From a checkpoint of a small transformer trained on Wikipedia.
Size: 13 layers, width 128, 2 heads of 64, vocabulary 2048, 4.09M parameters.
Architecture: rotary positions, embeddings untied during training, local attention windows, an embedding shortcut.
Training: a variant of Muon for these matrices, 167M tokens.
Each number is 128 + 24 x the weight over its row's rms, rounded and kept within 0 to 255. Layers, rows and columns count from 0. Numbers have three digits each. The size before them is the row's rms in percent of the matrix's.

# up: layer 7 MLP up, 512x128, rms 0.234, rows 123-169, columns 0-63
# down: layer 7 MLP down (transposed), 512x128, rms 0.0803, rows 123-168, columns 0-63
up123 105:070096090151139113127124156155158151100152119130149155158141131127118097147151130080128152118127120153133119131115132163131106148119086134123145152098152114136195112143153146129084166119134113
down123 096:139132051126141143121126083105139135143120122183112147138129155140119113092118159148117116103128153072113134188125094075157123124095125162136130146130146132131167128125131125089138141116139129
up124 104:150076099145102096113167140138164170093088176162109129116157152155081140119169136125141124129104162157117112129119116122113099096128104137133097134201092139131149150109127090145106117157100159
down124 104:134140134126134124146110127112139138085107124122098150158100116107106160088138169188109144125147143148092143135118099130127113132156093176119106120150091133106133147109123097160168093078105181
up125 102:129095141109137122146115139121139125125119115121113144107135106165114113097172100134136121153135114140113150126135176105131134125140149112148138132172128110114144161082144111113098137102096081
down125 100:125163135145171146132140121145154143116092067124162127110139165131154124110137163154120118102136106142117133104085120110119133121107141128124131098163125079125118128112180119153119139134121098
up126 100:122125142148157113155142144146142170135143117149123096123147139117125151139118134128156154131112134134153055122185130116154125115157147051147061145116132124141129103155145135107137107106121169
down126 096:141173102129151125081136073113087130177138137152138141078129165136102164091127123125116132101075141145078136116160140140150140148129124130117137184103127136155095139143091121150149146091109142
up127 107:142091101137100115121138184100150163150145184112108100198112113134103103098101112121143144157161081134137122121181121113170123133115120161142102132118113111126132117136136082128106133139103103
down127 102:172133091152138105110086079115141160135091146153148153147138141105090141116136123096155153125153083134108116113133108125095108145100123134127109152116146152114102128194151114117134119119136138
up128 100:133112168151139112131119108159189166084110094158148173070130122100131125116129108118103172105168168152120123113152130139134123141137096117143133095158124099124153110121096139140119158130086149
down128 096:117100128130115104158139123142115073145137136133121132123132159104099150133124137134150120136118191147151161149141141148113138082150144101140083072131159144111146127146145103142133129127112147
up129 105:139107130118118116142111170151158126124129146113136151145167105115070129130125133102117134145124104067151101120143198185142121108125100161067138152088137135109103120148131189134088157159165134
down129 098:149138111101125100112119116133090094142121103157122169093121117141113125111107155094118123124117127099187147130120117125145165117105106187156133109094121170072147134070117160106171173135144096
up130 095:116099130064144175135133126125101101108128134125154134156144111117157131152143182122120133149140129113119189116173126068151152139112124156147158139124114119094150126127115137109175174145116165
down130 089:153150102104124117127113123123115209171079080125105117099131131126133142157122173100183119120131154121154150145124137130084120133133120139098157142123119116123122087133115143114133128133122109
up131 096:153135151100123138144146143110118102155154144088123095168151145114121124141131074125138111102154123125097116122165128142146119132141134081156133136099146134121128113128108124139148116114165125
down131 102:090117167164153146130111117123135122154164135161115134133140164192148106095149155131128133158110115114135155130125082130143092137145116091141150147153130134187084107125082148104142110159140097
up132 103:072098158142175141144140144135143121113074111129160149128155129151142118115130153104109126133125136178096115108129113122132144122117149118145131149152158159122106131130110137136156123113106128
down132 097:046117129173135140132144102114067157120116148157091122106116168120142114111143107146133179115144090119125135119132152115160101124107120164130117152143092113120132146142096120125182083146149166
up133 103:152099138142137102128167141110122107143121142071127140146114098111118091150050112095112135125134119152122107134162108128130130122085116153111079112148137123192122165138125111125117131092114130
down133 099:161160153148122164104124142110103129165132136134123132104082136105120132136106138106138153091118136175150123101149109163138113093109100155139114144148104146089106148173126133133115130112121104
up134 116:155095172134139135138102152136177149107112112112112102098158085158100145135125192091144136095125082094116118125143115114127121122102108112106171148149152119150102135093149128138125126147111130
down134 115:154117129152164134157120159144160125137085105117122167116142090159153097088120127126139124144158111104135126142131123140114121119135116113124196142160166132150111172105097114151109066141123106
up135 100:154096078159099091171145139136125168125142091117109175102123127175111118117125059155113132090130131098135073101130126150102140148116136151147104092145146128159161157099156117147114133107134104
down135 106:145109149106126170140103142096103115139139110075123098191126157103109162105133173145126126162169132147137109138099161130139131132104121159105116127054126133108129108093130129095109152168114088
up136 096:111053104153149101109156121194146141141131128091147141162143106105137169135108124128157139157170121115128110141142103132114176150101129145136158100115131111121116157121125133114139124187133134
down136 098:144125144122130144130111127162156106152083129128169122139131126112132109144103146150126112143158111131125110136140076137133148136133093157140115155159114118110108155109113164109112107169109131
up137 099:121106153158141185135166100115103101121142144095132144145134141114114094111161180129113107164135129137151144118083138131119119133155126155128113127159144157169115128161177064127123092165140120
down137 104:143149137120170097141139132118107130178101130141152115155108128110105121152144148122098088116105109138166104108072138141083119089141125145122118153119073121119108180144122080134151137164098189
up138 101:133116089132121162150135134088095133159173116096088145144113111142119112159088089153094139148150129152154124148107117142128145128142089079143142103134118130146088124148164110159164114105096164
down138 104:106113144152159141163128115104137140110125163126081076174151114123141160156163132161138122097143097135143151137153127124152154129108154142114142122096088136128185120122176106106147142140119136
up139 095:134107100128117117123143163132140119119144104085157106106148081124082127131115188135130130167147156119099146090122142128144103171125131118151137109131096161152164112165129149152095165130094112
down139 103:149135120128099134186115141150127125143091128139106149090148087109162091117112142116108105129089156126159130118149144066132136125149151182142144101112153102112144132136121118123126104118112111
up140 098:117121142135117111168142136136111165065108141200139088122103138118107147131169136089147091130157133112107142123120131129067145120126152172127178154125157101141154127142133157149136111122109137
down140 100:135168118110133105101136119143141111142113126116087145121105130112136112126126156126139148152154156090115100163170163114139110138078101184110098126110146101128110155150121083112182130138105108
up141 104:125088116088174132173096116093121157100130155146098127127145128146152131167184133130135136073120162141133143106132152123126146162135107111069153150161173096160131137151154142104126111108091122
down141 103:127091136124140122141128110174104131127116120090092136079114143150094156131111138120112115088168132137139118104145101123096085174128153138114134104130121140151121129131127167110140125075158158
up142 097:119088133155133108143143158113175120127133113124125179098122145118169149153148133153089168135128097161107130188108113151150135108151133137127103088113073136107151106148078100129116162117160158
down142 104:127114144127171116145155076137107100138106167140101136128158103142148135142114118175113140138096092093155131126131118088156142141153101153160134128115133124114102097106111107122074161116103184
up143 103:165113180150135129112122160114124152093151132094160064121125159137151151130133104166105114153140156158106129129152144085139123104126110111174116112093155091155116106144098065117142115120094150
down143 107:113135121103142113098113122089096150098140112144145098103140134109171159102114092158148105132152138142131108125162132115137140162160097153130117141118128154160122132123120102139159163122081160
up144 097:116128118140078141105080112145157162158129122132145146122143133145128133149128156158135135142102117107105131085134197160112142161135173176149123134114126163107093121120089103145153147166111092
down144 098:107195151126073123073110115101111165134144129177137117132117121155107168138105130127106125094196108108127149120165114119099111092150105140184147115176112132136162133069188134145152117120110120
up145 089:089151102070113157163108127117087110146126129121150149090126135097185127150128112119100141128081162131160105118113129108124131114137092140117129133147115113081159171153122112148157129139141159
down145 094:089104164119142065108096121113157139118102175111170175118132144138111152125141118127117133132173155111157114086156131128144103101105134120127110105128116139091128142114117166135142130172156094
up146 102:097108147141138138136186105160119120079085142149135122087126110129183135129118099117145152099141122177077130119112151137092130108147165105115165120170154098135116136149122121143111132129143112
down146 099:111116128154147160094120152117103125175091111151111104141088168147142141099108123142114117111127113086156140102127156138148119127119126130145175157182144130118126115162117131154128131072127094
up147 103:107137181141128109160109106078109126101089149129147169172134094154109155124153136113138143118129118137172136113158128172158107128134114121164169121125127116119078123128148081133109078174078129
down147 101:133125154133142124137104140096084131105119132141136166148146121121089163110138125152135133123111154113133130162187129151102093132146159158113121138069141115096106149128136107175128124132094108
up148 101:154113148088136163103137128153144130083140176076128210117140168132130145167120124141163141110142148121127106122132133143150149151128093121099168151079168129151093127130125119153142147124177140
down148 102:100103133131137160116117133111154128095141086148115171160102124119144120153126134097164174145139156144074158136188133148152129175097128134148147058102126147139096107113159129141102124128115128
up149 107:123103101140181142133148143148082139109134135107167119056164144137144116127138169111148101104093137167128104128111116142092095145140168170120119098110161136111172140133150107109117133177118131
down149 107:115103118136127149116150125120106111188150097142150120125172119138120137134143175171104113101115102140143125149151110140140110157128125130129190123159130141139125121128152108147115123144136149
up150 102:132119135114121134157109126126157122090145116141101173151140126153150139133145106131132099144134114117133086158107167086134137090128131085136109092166154128134163146092163110141161127112097112
down150 107:112113128131181091091159098118123122147152137121117085151096143100190138131095104099104142108096124119142122142135127096115128127126146104129181153126114137140138102138132105095078083122144127
up151 095:150075135119139152108096123151166120112126139170146133144139127120148095123125094146138119143104163146128137128152138120132129114142120106114117128074153091131123128118067117089085174144111119
down151 097:157155139086070161131106124125105086135096105128150134139113167126132119155134136102167101118090106141111132130127124094125105139111148121132108103116098179145153133129119118167155092134133139
up152 095:108142149098161136131170159156135135126160128101105141132113091145138143108168127104104181146099116144111175153180130115129098133120067133137136122113131082120121138123177145133090180130117148
down152 095:121200117117154145123128097185135122168143180148092096123069147162159116114141135143141098131128120146095124126181136111107114134080078120123149155127119128124147131144137097109119094098118141
up153 102:176094148142129106120157151130127144133122157128163102117138115103102141104156095176145071135156142192167103087153117108143098146146157168109129134132127155106165085114117110145089107099138102
down153 105:139173151128141150136177115127136125145144141150158133100127145122125109159122112089115116119114110101185147111146073131106136129137123166105121144162130116127107109088069076148078111126134195
up154 096:128133158104127135082149107130108149126188157133148129132069115133138189122126105083081169170167133165089093159124116150127104137129122120132111132150153129116124094128104115129131139167107135
down154 093:107142188159148148154130134089156131111139137099124105109128155129118109114138122155106127127151107125153141097146125143112180136022109117109138094126183107136121110127114109115119147121108110
up155 106:123112142161147142150126131107122150096154136135146175122118138123095146131153098134148112147105064161113131150095141168169140060162108113152136131124156123146132127114133098082119162114142126
down155 103:155109133100136109106151133133124128134168114152123189116176118127118149115105120176092145149096104083149119121108121157161108092123067147118148122090119142109142137141125142119104138108110139
up156 108:122135161155137176108186150151103166094121153120136127142118119095089128126139140092144106122172116106131145140119142107139119119169153112144151107149135148108117137120136094101155111112126132
down156 099:116166147110097122119167110128105124108136165149186109108149101088120152184121127156138165125093095108126118086130120137113126144138150124096112116087113121171099163115094139113082125106147124
up157 113:102092144125105137145117130084127096138124153117118147149074130124118138114133132132102100101151135113142156098122145133168149144130121121148141121146147101126138122104133108135120150171081130
down157 111:133139172166112137110164127119090092118098128125127125197133154156103114134119145123114095074152164165157166127174150118125133113133111120130122110145168136161151120143110138079139137100145078
up158 096:134132146122100149172137130139092125095112143166093155135164156134070128117131158117065118152097139152107145193142112139088159126142144124131099121151102092112170093151099115129160094124156103
down158 100:128131138121145137154131144126122106128131145170066160154120150143082129151117144149115121142122151130124118139152132157112128119102136112186096160102142126130122103132050089073128097127113127
up159 111:106142119120076129143123128150132115130123178077152115113134110153104107140143137121126171144131118152130096125146132160120143116124141152137135071102178147141122141083090104101150183156137149
down159 113:114148126114088136134129128126103119108166169073120110143142096139162121073132124100108125152145121121163151133114124103138164151105101128144133111138105094117132084115154111130160149135155138
up160 097:158110140093133142177105117126149119162138104168111103127112132125114108115122164117097112173124130150088116119138117152117106130169103126104098173126118134133122083102188139127106124151100147
down160 099:126116146119119149138116126147110115111118121126129160166103137116121112125130169141136100100131168097153142134116119126127151137182136114141146193172089097073147121112121154100110132136124166
up161 100:139106127137135133131143142113089104089110146163074129139124108131118147106142165115081174151143117136079131107164150168128113149156133124133130118156123129096165112138126121142113108117085126
down161 102:120121115129150115175138103101117143132087108116123116168103086185161168091138137176152106095149113132146122145136123095116147123117154165121138130126085121124144140123100115114099126136098124
up162 104:154124156132171114160133185134150136074135134149095133089121115128117165122084163090132152113149171120123094152150143097152149113140087146135100124115137155096144131097121119131139123103115165
down162 104:097144127144111091122133127146169109120110111154125159118136139145149130132137123090143077131147124164091137143071139144147117120100130087097122108124144100135168139091108086145145111140126154
up163 105:119089171141132117137138132132120109127119192124139170099127128150150129088115119113129147146131123137130173134123131120161157111142094106125198094122098089113155139119120146154148114110146145
down163 102:124115126150127113130119133119094168144091125106111112065134091080140163112106129101123172107129153156165129138155118111140153118141123155150150154122167142144119119133150125136110131148122165
up164 098:111118098127140074150141127173174134120137121134148103131131092144090103129118149160104105168125117136125101121130084148138101117127182114184064123149161154116097150117089130125140146105166114
down164 098:136180093155115136125148104171105158109113120138102122148148101124138124123143120138163146117147108079106141137146156159117091063109159129133128142097117127110100157123126181119128124131142127
up165 106:179096103120147156185132177139096115131131099144128173107113098137104161113108141122117153086138118118140175131136115110123105110131118131135173156121149159148104145104123123110142179141143116
down165 105:133155127119121160115125125129131149139133109136120143117140079153121116125088142109092126149096089182127102153097107162087105102149162130104189134141107152108115113091086161145151159148122131
up166 103:143080138164136148159136137124094111133169108137141132107158110141089162147178113147148123115129109112105164076108156133103116112103085157133160115134130151125127129130122129101100068180162092
down166 107:130121163099127146100105120133143084119112137148133125144119136121157097132098121124150105145100125117131133094135157129145145087130081146165123104137132125080150142169090105114131118145137085
up167 093:164165132143111131137156150118164125100141081100116103138100080111134132121108100107132150139101109148087114069133125117117118128152162097114141122111143124105148135146111130131125162126111154
down167 095:148125102134178128142122086119097108160119129079136063150150164137146126148101140131107118145092167080106146116124172162118099166132165103123142105135140131154191142127141118153127134117125139
up168 092:127139161133133133163148148116097146095113117101099140136106089129152131137109187080136149172163138146122121124139136081136092125142161174119080110198150119113157152137129143126179130076091121
down168 095:118126093131132085128112131130138129116150119163169122139179143127086119129162127126142178123130161091085126138136124149144124167100121127111097119117106146129129170133153107147119152095110160
up169 103:128114119122098133141135132142123130161165090104097137120139138102139100139067130123158122116142153103153133119167123143156121166161138128144088109154150132087140206147148107136149117131152129